Weights of a small GPT-style language model, trained from scratch on English Wikipedia: rotary positions.
Each number is 50 + 12 x the weight over its row's rms, rounded and kept within 0 to 99. Layers, rows and columns count from 0. The size before them is the row's rms in percent of the matrix's.

# layer 3 attention query, 64x64, rms 0.186, rows 0-54, columns 0-63
101:41 44 55 68 51 46 41 52 70 40 59 58 36 31 48 54 61 43 30 65 58 41 40 58 74 47 51 65 36 40 44 35 57 59 51 56 54 64 38 60 40 27 51 59 43 54 52 46 31 53 42 56 54 59 27 48 15 39 62 59 36 60 29 44
091:28 53 50 60 23 46 31 56 63 55 45 47 41 56 54 70 40 66 34 49 61 50 28 63 51 55 50 82 42 51 21 46 48 45 50 25 64 68 53 55 51 31 49 54 48 53 59 56 33 39 59 42 47 63 31 47 39 57 49 38 44 54 45 36
084:51 60 48 76 29 59 48 50 56 39 65 41 49 45 59 60 27 51 34 67 38 47 44 44 60 54 36 58 65 56 30 64 53 54 37 55 64 31 37 44 53 46 45 48 61 43 66 37 64 16 59 60 29 51 41 45 34 47 45 47 69 43 33 54
103:44 40 36 68 50 51 51 60 64 34 45 52 35 32 56 61 47 44 29 65 47 35 49 76 68 41 58 82 47 44 45 37 48 54 34 50 54 68 47 50 45 35 50 57 49 52 54 46 49 45 42 70 47 51 24 37 20 40 50 67 43 39 38 52
095:51 55 61 21 53 50 45 52 29 53 47 54 69 70 49 36 38 56 74 29 47 63 61 40 30 60 44 21 48 66 58 59 53 43 73 47 56 51 46 45 39 67 54 55 49 48 39 59 47 63 55 34 50 42 76 53 63 54 43 33 62 51 60 50
096:54 45 35 75 45 56 47 57 58 43 55 43 35 31 47 62 41 45 22 72 47 32 36 57 72 39 54 75 57 46 61 40 45 56 26 50 43 52 52 54 51 38 50 58 56 42 56 31 57 48 41 68 42 49 26 46 28 38 43 69 43 43 57 44
082:54 57 48 70 46 50 35 36 56 74 64 40 46 33 40 71 50 40 27 72 53 39 35 43 70 47 33 50 43 47 42 51 50 54 44 56 51 49 45 46 60 34 54 58 63 41 62 38 32 49 48 57 41 57 38 37 34 43 59 53 44 72 14 44
085:32 44 60 36 49 40 50 37 39 51 50 52 62 76 63 36 23 42 60 40 64 44 39 56 42 69 49 27 47 73 53 64 51 38 48 50 58 58 57 45 38 54 54 58 40 43 49 49 58 66 60 21 53 41 76 59 57 40 44 31 66 53 37 54
082:55 60 51 32 58 50 50 56 33 39 39 67 51 63 61 26 50 58 65 40 46 59 62 68 28 43 61 37 57 55 66 57 57 36 49 62 56 43 66 61 40 69 39 56 47 51 41 62 59 54 50 42 44 33 61 59 66 61 58 42 62 42 89 64
083:48 34 73 64 49 60 50 61 51 50 63 40 54 30 54 32 38 41 46 68 50 47 47 49 81 63 53 40 44 25 56 39 33 63 26 59 48 62 37 45 47 27 56 45 54 58 43 58 38 52 43 61 44 60 40 49 36 33 46 68 44 55 23 50
086:55 45 62 53 55 57 58 47 64 65 58 46 63 31 18 62 48 46 43 50 63 47 57 21 70 52 51 40 49 43 71 36 43 42 48 47 48 56 61 46 67 24 71 28 64 66 47 46 47 43 63 51 53 61 46 46 45 40 39 71 30 40 38 53
107:49 51 52 72 53 55 47 54 54 54 62 54 27 37 56 56 67 58 31 64 46 43 54 40 65 32 55 71 46 42 37 38 50 50 54 55 55 60 41 57 55 34 41 44 56 55 54 45 31 31 51 72 71 50 33 57 27 74 51 71 33 44 45 71
083:27 41 41 79 49 43 44 47 58 63 58 53 41 50 71 45 59 47 40 69 68 45 27 61 64 63 52 54 37 43 51 56 42 64 28 42 54 61 48 62 59 40 28 68 46 68 57 39 40 51 38 56 37 66 37 49 35 50 60 58 56 54 24 46
069:43 57 37 27 63 33 36 43 49 37 42 50 55 50 50 44 36 57 47 40 74 48 33 54 72 68 44 44 60 66 41 54 45 62 38 62 69 38 69 46 40 39 69 47 66 62 23 70 48 61 61 32 42 45 54 42 57 62 39 43 41 47 54 62
077:25 48 45 47 46 41 40 54 43 43 43 55 62 68 64 38 53 52 66 35 52 55 54 67 35 58 33 19 49 47 64 76 48 45 43 38 40 42 45 56 56 59 43 61 32 54 43 43 40 65 46 47 49 52 72 45 65 64 63 33 67 58 70 29
079:61 48 54 41 45 55 39 58 37 70 44 44 52 78 51 53 53 61 68 46 55 67 56 46 24 46 50 40 40 59 46 72 53 46 66 37 36 53 40 54 45 77 32 48 49 43 64 32 42 45 49 44 69 39 68 47 68 29 47 25 56 54 58 38
091:34 38 51 32 56 45 37 58 41 35 58 57 52 46 53 45 42 68 40 47 58 49 17 55 64 67 43 49 69 31 68 39 47 55 56 46 60 51 52 62 33 48 59 47 49 50 47 58 60 28 56 59 38 61 73 67 40 63 31 67 61 36 65 34
095:36 78 59 50 55 39 38 42 38 59 39 66 24 50 38 72 59 59 39 27 38 59 56 69 41 47 61 65 48 30 38 43 45 55 47 43 50 66 45 69 55 41 61 48 33 54 52 50 39 35 44 65 65 48 37 45 27 42 67 45 46 63 40 51
097:50 74 52 68 38 59 44 53 30 90 52 61 51 53 36 65 61 56 49 55 31 66 82 36 39 53 37 44 48 59 48 58 39 49 63 52 54 60 32 62 46 50 48 55 35 48 52 29 41 62 45 58 70 33 57 51 43 38 44 44 57 51 42 46
116:59 60 34 50 34 65 56 61 39 56 52 33 48 54 42 74 43 53 52 57 24 52 75 46 48 36 45 64 57 27 58 68 41 66 65 58 47 26 60 44 70 51 61 48 45 68 56 44 34 46 50 57 54 51 55 32 51 22 58 41 58 54 49 38
135:64 51 69 64 67 45 60 66 26 50 49 57 64 48 39 46 53 46 60 57 33 56 57 51 48 59 36 45 43 34 52 54 40 52 35 82 63 47 68 32 58 57 40 46 47 53 72 32 55 62 68 52 33 51 46 50 69 46 62 30 55 64 42 69
112:49 31 56 70 60 56 64 62 44 44 61 46 53 59 66 25 48 51 53 64 24 45 50 50 52 60 64 65 48 38 72 47 46 59 30 52 45 72 55 43 43 48 52 45 35 57 78 49 61 46 51 66 27 42 47 63 44 37 49 62 66 31 46 69
151:56 71 48 56 54 43 53 47 43 56 36 46 54 51 42 70 47 44 39 60 38 66 65 72 47 57 41 58 50 54 44 57 28 56 31 71 58 50 60 38 62 48 49 48 53 62 81 47 43 71 56 39 29 33 46 45 65 33 61 20 60 62 43 53
142:51 59 71 67 57 42 51 47 55 56 42 61 53 39 41 48 64 62 68 47 72 55 37 29 58 65 68 39 39 56 46 38 47 36 39 66 53 40 67 64 56 45 50 26 48 39 51 49 62 50 58 52 68 76 37 42 78 59 58 37 40 53 43 68
096:58 73 42 43 40 54 52 20 44 53 61 65 62 49 48 51 41 65 31 58 35 50 38 45 40 45 41 51 60 78 61 73 61 51 53 35 54 60 68 50 47 62 44 53 57 53 40 49 50 61 42 45 55 63 69 44 32 55 28 43 81 44 42 61
089:57 46 55 62 70 50 69 57 35 52 51 54 51 55 49 24 60 44 50 55 21 49 65 55 34 40 41 50 43 48 72 55 55 56 34 50 39 77 46 47 40 70 37 54 37 54 64 23 41 55 52 57 38 40 42 65 33 31 54 62 53 46 43 71
090:76 58 46 37 41 53 48 51 34 50 51 50 72 48 21 51 53 50 56 56 38 55 59 38 34 43 22 35 52 51 57 65 69 44 77 56 39 37 53 29 49 69 38 50 48 50 37 29 55 47 55 55 60 43 61 45 57 36 54 44 53 67 55 28
097:36 69 66 41 35 57 47 40 53 50 37 19 63 45 61 55 67 51 50 62 66 53 45 33 58 48 54 36 39 55 34 47 38 24 52 45 51 55 53 47 65 43 59 39 43 60 38 53 55 64 50 22 56 64 67 39 68 55 33 51 63 62 45 28
077:37 40 48 45 67 42 50 55 61 32 43 41 32 36 61 46 30 34 55 34 76 42 40 66 68 55 49 57 57 41 27 27 42 41 31 73 62 42 51 56 53 26 74 56 59 47 48 67 48 57 55 51 45 54 38 41 53 63 54 48 39 45 48 61
097:61 66 47 24 36 46 42 50 43 63 56 47 58 48 29 64 49 60 52 51 54 58 48 49 46 38 34 38 63 41 30 57 44 51 81 55 45 28 41 37 52 58 54 44 63 58 37 32 48 36 53 46 68 54 67 46 55 50 46 47 39 70 57 13
093:54 54 52 30 60 52 47 62 37 67 49 53 68 46 31 56 45 52 41 61 43 67 39 62 46 44 40 34 44 22 45 65 43 52 61 74 50 39 46 21 47 42 58 35 42 63 53 36 46 36 53 44 54 41 72 42 65 56 46 49 42 53 41 15
103:43 64 62 45 28 49 26 69 26 47 80 49 40 51 29 60 35 65 63 31 51 46 47 30 56 42 47 70 61 49 42 55 57 43 55 35 57 46 45 62 43 50 56 52 54 43 46 22 50 41 51 62 53 64 38 55 36 43 39 39 58 37 62 63
076:60 27 61 37 81 47 52 55 36 53 50 63 47 47 54 30 74 35 60 61 46 51 57 53 51 43 53 27 44 43 75 53 54 37 35 42 42 57 62 52 57 44 42 26 37 32 40 66 72 62 44 54 56 49 43 50 67 40 54 59 49 65 59 68
089:53 44 57 62 57 55 46 56 61 42 54 57 35 28 44 57 41 48 34 73 60 41 46 49 66 41 42 72 54 46 47 27 51 70 51 46 44 72 38 59 47 34 52 49 50 49 43 46 46 33 28 82 53 41 23 42 39 48 48 74 34 38 45 47
110:25 43 52 66 49 42 43 54 73 33 52 49 24 41 55 58 62 46 33 60 65 33 32 52 67 37 53 60 34 41 31 34 42 47 43 45 55 58 47 61 61 35 76 61 43 57 61 62 36 41 52 46 52 63 30 41 45 52 67 60 49 57 33 58
077:53 44 41 70 62 48 55 52 64 29 60 46 26 30 56 51 52 46 43 71 46 28 31 52 75 41 51 60 71 45 59 37 45 71 39 49 37 34 53 60 52 49 64 39 48 38 44 55 61 50 40 59 32 54 27 49 42 48 44 75 39 44 56 59
153:60 50 43 49 49 61 63 62 42 40 63 61 67 51 50 43 46 46 58 66 34 53 70 24 45 44 50 43 34 29 55 47 36 54 63 74 55 45 33 25 56 58 54 29 49 47 51 25 52 29 57 69 49 43 58 44 49 37 40 53 60 32 43 27
123:41 67 37 42 42 52 33 46 28 65 52 49 60 51 33 65 51 57 48 44 35 54 62 45 46 46 28 51 48 28 41 65 47 65 75 66 56 28 49 45 47 44 64 45 45 57 31 40 37 41 54 67 70 37 67 46 40 44 48 52 63 56 47 21
087:63 40 51 43 64 48 56 49 45 69 32 58 70 56 53 44 67 43 52 43 33 62 52 71 32 53 38 28 33 48 43 70 45 54 62 69 54 59 63 39 55 63 42 47 30 41 38 50 42 49 41 38 60 50 52 42 61 63 71 34 42 77 42 31
086:33 48 55 67 44 48 57 55 67 39 57 45 20 43 64 46 56 55 42 67 57 43 51 40 60 34 58 73 47 33 45 27 45 48 34 46 50 58 45 60 78 32 58 42 51 57 73 48 48 29 58 60 41 67 27 47 54 48 60 61 44 48 52 67
087:51 61 56 43 57 46 55 39 64 64 38 44 68 54 29 61 76 54 62 32 47 68 63 36 43 31 49 42 44 52 58 47 55 52 79 52 40 44 40 45 51 70 42 23 51 75 52 56 38 25 55 47 65 56 53 42 66 34 57 49 58 42 50 41
082:73 50 52 51 58 53 48 43 41 80 53 60 63 60 43 35 69 64 62 41 38 55 62 40 42 55 50 42 45 71 54 69 67 69 76 67 45 40 60 44 50 77 54 42 61 65 32 58 41 51 42 51 72 53 68 51 47 59 54 44 47 48 64 50
089:46 34 52 52 70 36 58 46 74 40 38 68 50 46 61 51 53 27 39 57 58 53 34 82 53 59 52 44 43 47 47 37 42 70 39 43 40 76 53 59 51 34 51 63 42 44 52 59 58 75 47 49 22 57 46 58 56 57 56 57 37 58 31 38
086:43 53 49 65 50 48 60 32 58 30 54 74 64 29 53 34 37 31 28 52 67 51 49 68 57 59 42 57 47 71 42 45 37 43 40 59 60 77 51 44 37 30 53 57 51 27 51 54 53 62 47 43 61 44 44 44 48 54 58 45 52 53 16 52
095:54 33 68 56 41 61 46 57 56 46 50 43 34 27 50 52 59 39 39 64 39 67 73 41 58 37 33 44 37 36 53 45 36 36 31 46 56 56 35 45 54 27 49 54 40 39 62 41 46 43 63 37 48 58 29 46 49 56 71 50 16 49 39 41
103:59 55 58 33 47 41 52 45 43 36 42 57 63 79 43 52 60 47 65 41 54 41 54 62 32 53 44 49 63 56 72 50 78 46 64 45 49 44 46 56 39 70 31 65 34 32 45 43 69 50 37 57 46 30 68 58 61 46 48 41 72 58 68 37
088:54 53 76 64 50 62 64 48 69 49 45 35 50 32 35 66 67 41 36 57 57 44 63 23 69 48 37 48 40 46 45 36 48 27 63 37 53 57 37 49 54 46 55 34 48 59 49 45 39 28 59 40 71 58 38 54 36 47 63 70 36 54 39 47
083:29 32 43 66 50 43 43 61 61 48 54 57 47 37 56 50 34 32 55 35 68 36 51 55 70 70 39 51 57 25 48 44 58 49 24 58 61 44 41 79 63 29 63 60 39 52 48 51 35 49 48 66 53 61 31 39 37 62 61 49 54 46 49 58
109:75 49 52 43 51 54 49 55 51 50 56 51 39 46 48 49 52 50 58 36 41 41 57 33 32 29 43 40 52 47 43 59 67 40 77 38 41 30 41 41 49 70 42 48 60 28 24 25 52 28 46 54 72 54 46 49 48 54 56 55 28 60 64 32
096:64 71 63 44 29 55 39 57 31 54 55 50 62 53 31 40 41 64 58 56 44 64 69 29 47 39 40 42 62 53 49 57 53 27 71 57 36 44 33 42 36 62 38 48 62 64 46 18 54 45 44 58 63 48 51 52 51 30 62 41 64 54 52 40
100:74 70 56 44 33 57 46 41 49 65 49 52 41 53 47 56 49 62 57 57 37 64 70 33 32 28 40 55 52 68 45 54 62 32 77 32 32 59 35 50 43 69 44 48 50 47 37 38 43 41 41 61 80 45 49 41 37 32 52 46 52 56 45 52
135:54 43 65 75 63 45 63 41 53 52 43 45 53 48 65 20 46 37 57 57 38 49 53 51 42 67 44 58 46 70 55 39 50 43 25 63 56 75 61 48 44 53 42 49 45 42 76 47 55 68 55 53 25 50 36 63 57 48 58 47 68 45 44 78
088:60 50 70 72 56 53 49 67 38 73 47 47 39 49 36 54 69 49 60 50 43 56 66 48 33 33 47 47 36 43 23 47 30 48 47 47 36 62 43 46 52 63 26 46 49 39 63 25 37 44 47 50 58 53 31 52 65 43 65 40 26 57 45 56
133:50 31 52 40 74 50 62 50 65 36 43 53 48 49 59 14 64 32 51 51 56 33 37 55 56 39 54 39 42 60 81 45 80 35 46 39 50 41 51 61 49 51 55 69 43 50 37 62 58 65 44 49 57 56 44 55 47 59 50 64 33 51 56 71
092:41 33 61 48 38 51 39 49 45 32 50 42 58 42 22 37 23 42 64 24 67 40 44 43 69 64 48 54 46 45 38 39 75 40 45 67 50 28 53 45 46 36 71 50 48 42 57 61 49 39 49 52 64 43 54 30 64 58 62 45 54 58 35 48
# layer 3 attention key, 64x64, rms 0.168, rows 0-53, columns 0-63
086:44 49 43 68 35 83 62 69 65 54 53 29 58 49 39 49 31 50 39 55 36 53 30 32 53 66 58 55 64 61 50 30 54 43 62 42 72 68 51 66 48 53 57 44 57 49 53 67 50 59 50 52 39 59 47 69 26 66 42 59 59 59 48 49
090:35 51 35 41 39 62 49 67 69 67 45 40 67 69 46 61 58 61 52 54 50 63 17 45 46 58 43 52 46 59 54 31 56 30 50 30 57 65 53 73 43 65 41 43 34 52 48 54 34 66 50 49 51 51 43 58 52 82 60 37 45 54 39 41
085:45 40 52 40 41 58 53 58 48 76 30 42 65 54 39 53 51 22 49 47 53 52 46 37 52 31 22 55 60 72 41 34 54 41 64 44 48 56 66 35 54 73 39 69 45 43 36 64 45 72 50 55 48 49 35 58 60 63 45 36 39 39 65 59
102:24 58 76 50 37 63 46 69 58 47 44 31 55 63 66 53 47 51 41 59 55 51 41 27 49 53 46 41 47 58 38 42 56 53 48 26 69 52 55 65 61 38 60 38 59 56 55 53 28 55 65 37 51 69 44 66 43 43 42 38 60 83 51 42
092:51 43 41 50 58 25 28 46 52 68 49 60 59 78 51 50 61 58 63 33 66 49 36 70 37 52 46 45 40 47 59 66 50 51 43 54 38 43 63 43 48 68 25 66 24 35 46 38 48 47 26 57 45 44 52 36 62 49 57 32 55 35 58 50
093:69 67 62 52 39 64 65 61 44 35 50 44 42 14 49 56 47 45 40 72 32 47 71 34 61 60 57 49 73 48 50 40 55 49 57 43 62 51 43 59 56 35 63 39 74 57 54 64 68 49 66 41 47 53 56 59 37 38 38 63 37 55 46 48
113:48 73 53 50 57 69 75 43 53 63 67 35 44 20 50 51 47 47 35 73 32 34 45 38 64 53 46 45 64 39 49 44 18 39 51 43 48 55 48 49 51 51 55 30 58 60 51 52 63 45 58 50 31 49 45 54 36 47 36 70 37 58 32 56
104:57 48 40 50 58 38 28 53 59 63 59 57 62 76 37 64 56 63 68 30 60 56 33 52 39 56 41 54 39 55 56 76 60 38 49 54 44 49 74 62 42 73 23 61 42 52 45 42 42 29 44 64 51 47 38 49 44 52 55 34 51 37 53 69
114:48 22 51 53 31 36 37 49 55 50 28 65 61 64 57 58 56 31 60 38 71 48 52 75 36 54 50 45 40 58 38 54 62 47 57 70 42 42 51 41 59 46 48 70 40 48 54 61 45 74 38 64 54 64 54 30 61 48 68 40 46 50 65 33
122:57 55 34 56 63 60 65 51 55 56 39 49 41 25 61 53 36 23 24 56 46 40 28 41 61 51 44 68 70 51 53 52 54 54 38 49 56 48 59 42 39 48 43 38 37 63 40 54 67 55 59 42 50 34 26 53 52 54 25 72 32 44 39 57
093:63 61 43 49 68 49 55 48 52 52 69 54 47 24 50 40 32 60 50 32 54 47 49 29 66 49 53 68 70 38 64 41 48 67 60 38 57 50 58 36 43 48 63 38 62 66 25 49 73 32 65 62 55 42 44 61 57 46 45 69 49 43 43 72
129:37 55 65 56 48 62 71 50 54 65 67 42 34 22 53 59 52 50 36 76 34 42 66 30 56 35 58 71 61 40 45 41 51 61 38 46 57 73 53 57 75 37 68 26 54 54 53 53 55 50 66 54 48 60 44 53 54 47 54 63 60 55 46 61
098:48 51 51 69 50 64 67 40 64 53 47 32 49 40 56 54 49 38 33 68 41 26 49 24 43 55 45 51 56 41 45 23 53 45 68 34 46 77 60 57 56 51 42 21 49 47 58 45 29 56 43 35 37 41 39 53 38 51 44 65 49 68 38 54
116:79 33 49 55 61 35 36 43 42 52 69 65 58 53 47 56 64 69 66 43 60 76 57 62 71 73 53 42 30 52 62 75 62 52 31 60 51 41 53 57 57 49 33 58 57 65 56 54 45 53 45 58 40 48 40 36 50 59 57 38 37 51 36 41
083:30 65 45 56 39 71 62 41 53 47 39 43 39 57 44 48 46 14 44 62 48 25 42 33 24 46 42 64 53 52 47 35 44 41 60 51 38 56 40 49 40 67 47 37 52 21 53 39 51 32 42 45 57 40 58 64 45 62 39 65 60 63 39 44
112:42 67 44 37 54 59 50 69 41 66 41 44 60 94 45 48 44 68 68 33 52 47 56 43 21 49 49 57 58 54 45 51 48 38 56 56 47 54 51 60 45 64 64 35 56 53 66 54 48 51 49 52 62 37 71 59 61 46 43 32 70 47 73 42
110:53 42 47 53 62 61 41 29 65 29 59 39 31 38 37 31 54 48 51 67 41 48 57 64 53 36 49 40 32 58 40 47 13 46 49 53 52 32 59 34 43 36 30 60 49 49 48 45 51 69 52 53 18 54 54 55 48 61 50 62 37 40 51 39
139:36 47 69 66 43 49 42 46 70 36 56 48 37 47 64 39 65 48 41 77 61 23 37 56 47 61 47 56 49 41 55 58 30 60 30 30 61 55 59 53 45 33 45 48 39 50 78 24 51 69 48 44 43 55 36 50 35 59 55 55 53 58 37 48
075:36 50 56 73 35 44 46 31 62 57 50 46 40 56 22 43 54 60 47 65 59 27 33 53 50 39 33 55 66 48 32 56 46 32 36 49 54 59 65 70 42 58 46 47 45 51 43 54 49 38 43 46 37 47 41 54 61 14 34 30 50 35 45 57
132:41 41 44 46 45 50 67 68 55 45 08 49 48 51 68 63 33 36 37 49 48 31 42 55 43 50 43 67 68 66 58 47 50 30 46 33 52 45 57 60 42 53 60 65 28 54 59 59 40 73 44 41 42 40 30 39 54 51 52 50 58 40 52 69
089:32 40 45 55 58 49 73 55 70 28 28 56 53 44 45 47 52 39 54 49 65 21 35 54 38 55 55 51 46 80 52 46 33 47 36 38 50 59 42 39 40 42 44 54 39 49 48 76 52 54 57 38 18 50 43 47 62 71 44 58 49 55 57 50
091:43 34 47 62 64 63 62 36 74 25 49 40 24 43 48 22 71 39 56 66 54 48 45 47 46 35 55 44 51 65 52 45 48 56 34 39 48 47 51 52 39 40 19 48 39 34 55 46 44 54 54 39 27 48 26 57 57 62 62 47 58 47 50 41
080:33 32 49 49 48 47 55 29 53 44 26 53 64 53 42 60 42 55 60 42 55 44 56 63 52 43 59 58 48 66 61 41 46 23 56 49 33 39 38 56 60 55 69 51 81 57 22 71 57 36 39 37 46 42 64 53 62 32 29 55 48 49 41 50
096:43 61 44 48 33 40 53 66 42 64 39 53 59 59 73 75 59 34 22 57 60 33 28 50 57 59 46 78 50 41 50 62 48 62 49 43 57 62 72 51 45 37 45 42 53 52 60 26 68 68 55 48 37 62 52 48 36 42 44 63 43 50 55 55
109:70 43 57 56 69 56 47 58 48 60 49 44 50 50 39 49 42 80 53 29 41 41 45 36 49 68 52 30 46 53 52 69 44 32 57 65 58 22 64 40 52 66 49 54 54 72 55 39 45 57 45 58 38 64 66 47 61 56 58 37 36 31 59 71
061:57 42 69 68 50 60 55 42 64 14 71 44 54 47 47 36 66 58 59 69 51 38 60 54 44 60 56 39 48 57 47 70 52 60 21 49 49 36 37 31 47 38 46 52 38 45 49 62 45 33 56 38 66 63 51 54 64 65 43 40 65 64 53 38
105:64 53 33 36 49 47 47 51 31 57 32 62 73 64 41 47 22 58 67 32 48 49 59 44 36 63 50 40 57 64 53 55 24 49 67 67 49 45 49 36 46 44 76 61 47 55 44 58 52 38 54 53 45 68 72 41 55 48 47 34 60 55 68 65
098:61 49 48 51 53 39 59 55 39 69 40 45 54 65 47 69 54 83 28 45 38 59 24 73 55 40 54 42 47 53 47 43 31 48 40 52 38 34 75 63 49 57 48 46 66 55 59 43 42 52 66 56 27 48 62 56 59 47 37 50 30 32 52 57
092:52 43 45 56 52 40 52 56 48 47 74 57 47 22 64 78 54 44 44 57 36 49 42 66 84 55 53 50 42 49 58 47 48 67 48 33 50 58 41 66 60 38 35 55 69 37 54 69 62 60 49 53 71 38 38 41 45 48 55 70 29 57 41 40
102:60 55 39 29 48 49 51 46 27 62 47 53 60 63 47 59 24 54 65 41 39 53 60 55 50 52 55 34 52 47 26 54 07 44 76 55 43 37 51 38 48 40 64 60 66 66 49 65 50 60 53 52 49 48 74 40 55 48 38 41 47 46 61 44
113:41 56 64 58 56 55 46 38 52 60 64 51 53 53 48 55 37 76 59 42 47 44 35 79 54 54 61 33 48 32 33 64 28 26 62 64 51 46 47 45 51 47 43 56 67 57 35 78 47 54 49 41 58 42 59 41 63 31 23 50 49 40 44 34
096:65 59 43 51 64 47 67 54 61 49 73 59 32 41 37 36 49 54 62 47 47 56 53 29 50 40 43 26 43 59 35 46 53 66 31 43 63 69 40 50 49 57 42 42 35 51 82 56 45 50 54 57 22 62 36 43 57 61 71 42 45 59 65 46
077:61 66 55 71 49 59 50 45 39 32 68 45 52 42 47 27 30 39 55 56 45 33 71 49 60 72 67 53 56 39 60 63 44 43 47 66 54 40 46 44 52 35 53 36 72 66 54 50 41 42 47 67 36 66 57 50 38 34 39 58 69 46 59 73
103:37 46 64 52 40 66 55 62 56 65 47 36 48 57 57 35 41 49 40 59 52 49 47 26 45 51 50 49 51 56 36 31 46 43 60 24 69 67 50 48 69 38 69 35 66 61 55 64 34 61 66 33 58 62 43 67 37 35 38 44 59 74 58 41
094:54 71 41 59 38 75 63 49 62 42 52 33 44 35 39 51 40 43 35 74 26 37 57 40 63 53 46 61 66 64 38 33 47 39 54 63 62 53 50 66 53 39 53 23 72 61 54 53 51 56 50 67 49 47 41 59 34 54 41 63 46 55 38 68
099:64 61 53 55 59 60 60 52 48 29 65 46 28 09 48 46 42 44 41 68 35 46 78 42 68 35 54 63 61 38 45 49 54 60 50 62 50 41 40 48 47 35 62 36 70 50 55 43 68 38 58 49 51 49 58 58 42 42 38 74 47 52 43 53
107:41 48 51 30 43 55 44 62 42 57 34 46 72 72 46 44 42 45 68 30 60 67 44 40 48 40 33 43 43 69 51 43 87 39 71 49 46 41 52 46 54 66 51 65 47 47 26 60 38 47 47 61 52 44 54 62 61 54 46 25 53 55 64 53
079:60 55 40 64 51 51 58 42 57 55 56 58 27 18 58 57 50 45 35 73 39 52 62 77 56 54 53 41 58 29 48 57 30 51 48 65 52 56 35 52 44 43 45 52 41 41 54 48 59 67 36 43 43 52 47 35 42 42 60 72 33 21 30 48
096:52 49 45 59 46 25 45 53 54 62 56 63 64 61 63 61 56 41 47 49 62 58 46 55 53 75 58 64 35 36 52 57 29 60 36 27 54 62 64 53 51 39 62 43 34 46 80 39 37 60 35 57 32 61 54 39 29 51 67 70 44 53 38 48
085:49 57 45 27 45 68 69 56 44 36 32 35 39 65 53 56 48 33 43 64 51 47 49 25 49 30 45 56 54 70 37 28 68 38 62 37 47 49 53 51 50 56 48 58 67 38 54 57 52 47 62 39 68 33 53 72 32 54 36 48 60 60 72 45
111:31 46 49 37 46 54 50 57 40 38 33 43 57 70 41 13 27 38 49 41 48 49 40 53 34 60 44 46 55 50 56 28 50 51 46 66 38 48 27 31 39 49 57 59 43 48 53 23 49 52 50 41 42 44 72 53 34 65 49 33 61 47 65 61
087:57 42 72 50 49 22 53 38 19 51 63 51 57 55 37 36 64 41 61 55 42 64 60 53 54 57 59 50 33 35 46 71 35 59 32 73 43 48 53 36 48 54 49 44 37 48 68 38 42 49 37 49 52 66 50 40 71 40 45 48 69 54 45 26
123:55 45 33 59 56 51 44 49 73 52 56 64 55 60 60 58 54 34 51 58 73 61 42 56 61 71 55 74 39 59 45 54 47 48 41 50 57 44 54 64 49 26 42 44 50 75 56 60 46 54 51 63 40 71 34 51 18 65 57 63 44 72 31 45
095:62 40 40 58 60 40 29 44 54 67 64 44 57 42 59 70 54 65 56 43 81 56 53 51 80 70 54 52 48 46 58 60 59 53 52 47 54 40 66 60 48 61 49 49 61 63 36 59 60 37 51 64 71 72 46 49 34 47 42 60 26 60 35 65
098:51 43 72 53 44 50 52 44 70 56 59 34 44 34 52 69 50 39 35 73 54 45 39 52 70 34 65 55 44 41 31 42 40 39 38 27 47 64 62 60 51 47 51 53 42 47 41 68 38 49 53 41 55 53 31 46 36 49 36 66 30 65 20 43
080:42 51 36 55 32 44 36 47 61 34 20 57 55 72 54 67 56 25 50 49 31 55 53 54 40 43 37 34 35 61 59 52 43 40 60 51 50 46 30 44 63 46 46 66 40 37 66 44 26 40 39 43 47 40 47 39 41 55 70 51 48 33 59 71
123:48 62 44 37 52 54 57 44 44 55 70 49 41 27 36 34 53 57 26 63 45 44 45 38 68 48 48 67 56 49 50 45 43 56 30 53 51 46 60 38 50 29 65 34 67 62 36 53 50 47 88 59 51 60 33 60 45 65 42 77 46 52 44 60
130:42 57 51 63 47 58 58 51 53 57 58 48 39 13 48 46 54 33 30 70 52 29 44 28 67 44 35 67 61 60 58 39 53 49 48 48 58 72 42 41 50 50 50 34 51 38 49 58 62 48 49 50 65 37 31 61 38 52 42 77 49 70 32 48
095:57 66 60 41 40 46 58 80 46 53 43 60 61 60 69 43 33 36 53 28 32 49 60 50 35 48 55 62 68 57 37 72 38 71 52 61 58 47 48 55 51 36 65 61 36 49 60 57 44 66 59 45 58 71 53 29 54 56 61 38 64 50 69 58
090:69 43 31 44 48 48 53 34 28 65 46 63 43 66 50 47 33 62 76 40 64 56 64 46 41 53 47 18 72 38 44 50 28 48 50 55 33 61 44 46 53 54 47 47 64 52 62 63 56 46 57 41 32 52 49 40 57 51 55 37 49 48 82 52
099:60 44 61 48 47 43 33 56 26 66 46 58 61 65 55 50 26 73 74 45 36 42 68 42 45 55 45 47 73 46 43 64 44 49 57 49 41 59 54 56 55 55 70 40 59 65 61 52 45 43 55 58 68 47 48 39 42 34 58 21 71 38 67 58
071:45 23 33 66 57 59 62 54 54 44 40 51 50 46 51 39 46 58 55 41 59 43 33 60 47 55 51 39 52 70 60 30 81 57 53 52 27 63 28 49 63 48 38 45 61 36 23 63 56 29 51 44 69 49 35 52 62 65 55 61 49 56 62 56
098:42 52 56 57 38 46 67 54 46 59 46 49 63 64 63 48 57 48 53 64 45 23 50 46 47 55 57 63 59 57 21 69 50 84 37 39 43 60 51 62 50 38 52 32 54 46 60 71 55 35 58 32 64 63 47 42 68 39 45 43 64 61 63 28
098:50 59 69 58 48 45 56 70 49 55 66 67 60 45 59 76 55 44 33 35 52 44 43 50 51 67 64 74 50 38 64 66 61 52 63 62 54 54 41 45 60 48 70 37 44 47 38 53 47 41 42 56 87 50 40 37 42 34 41 73 63 50 43 56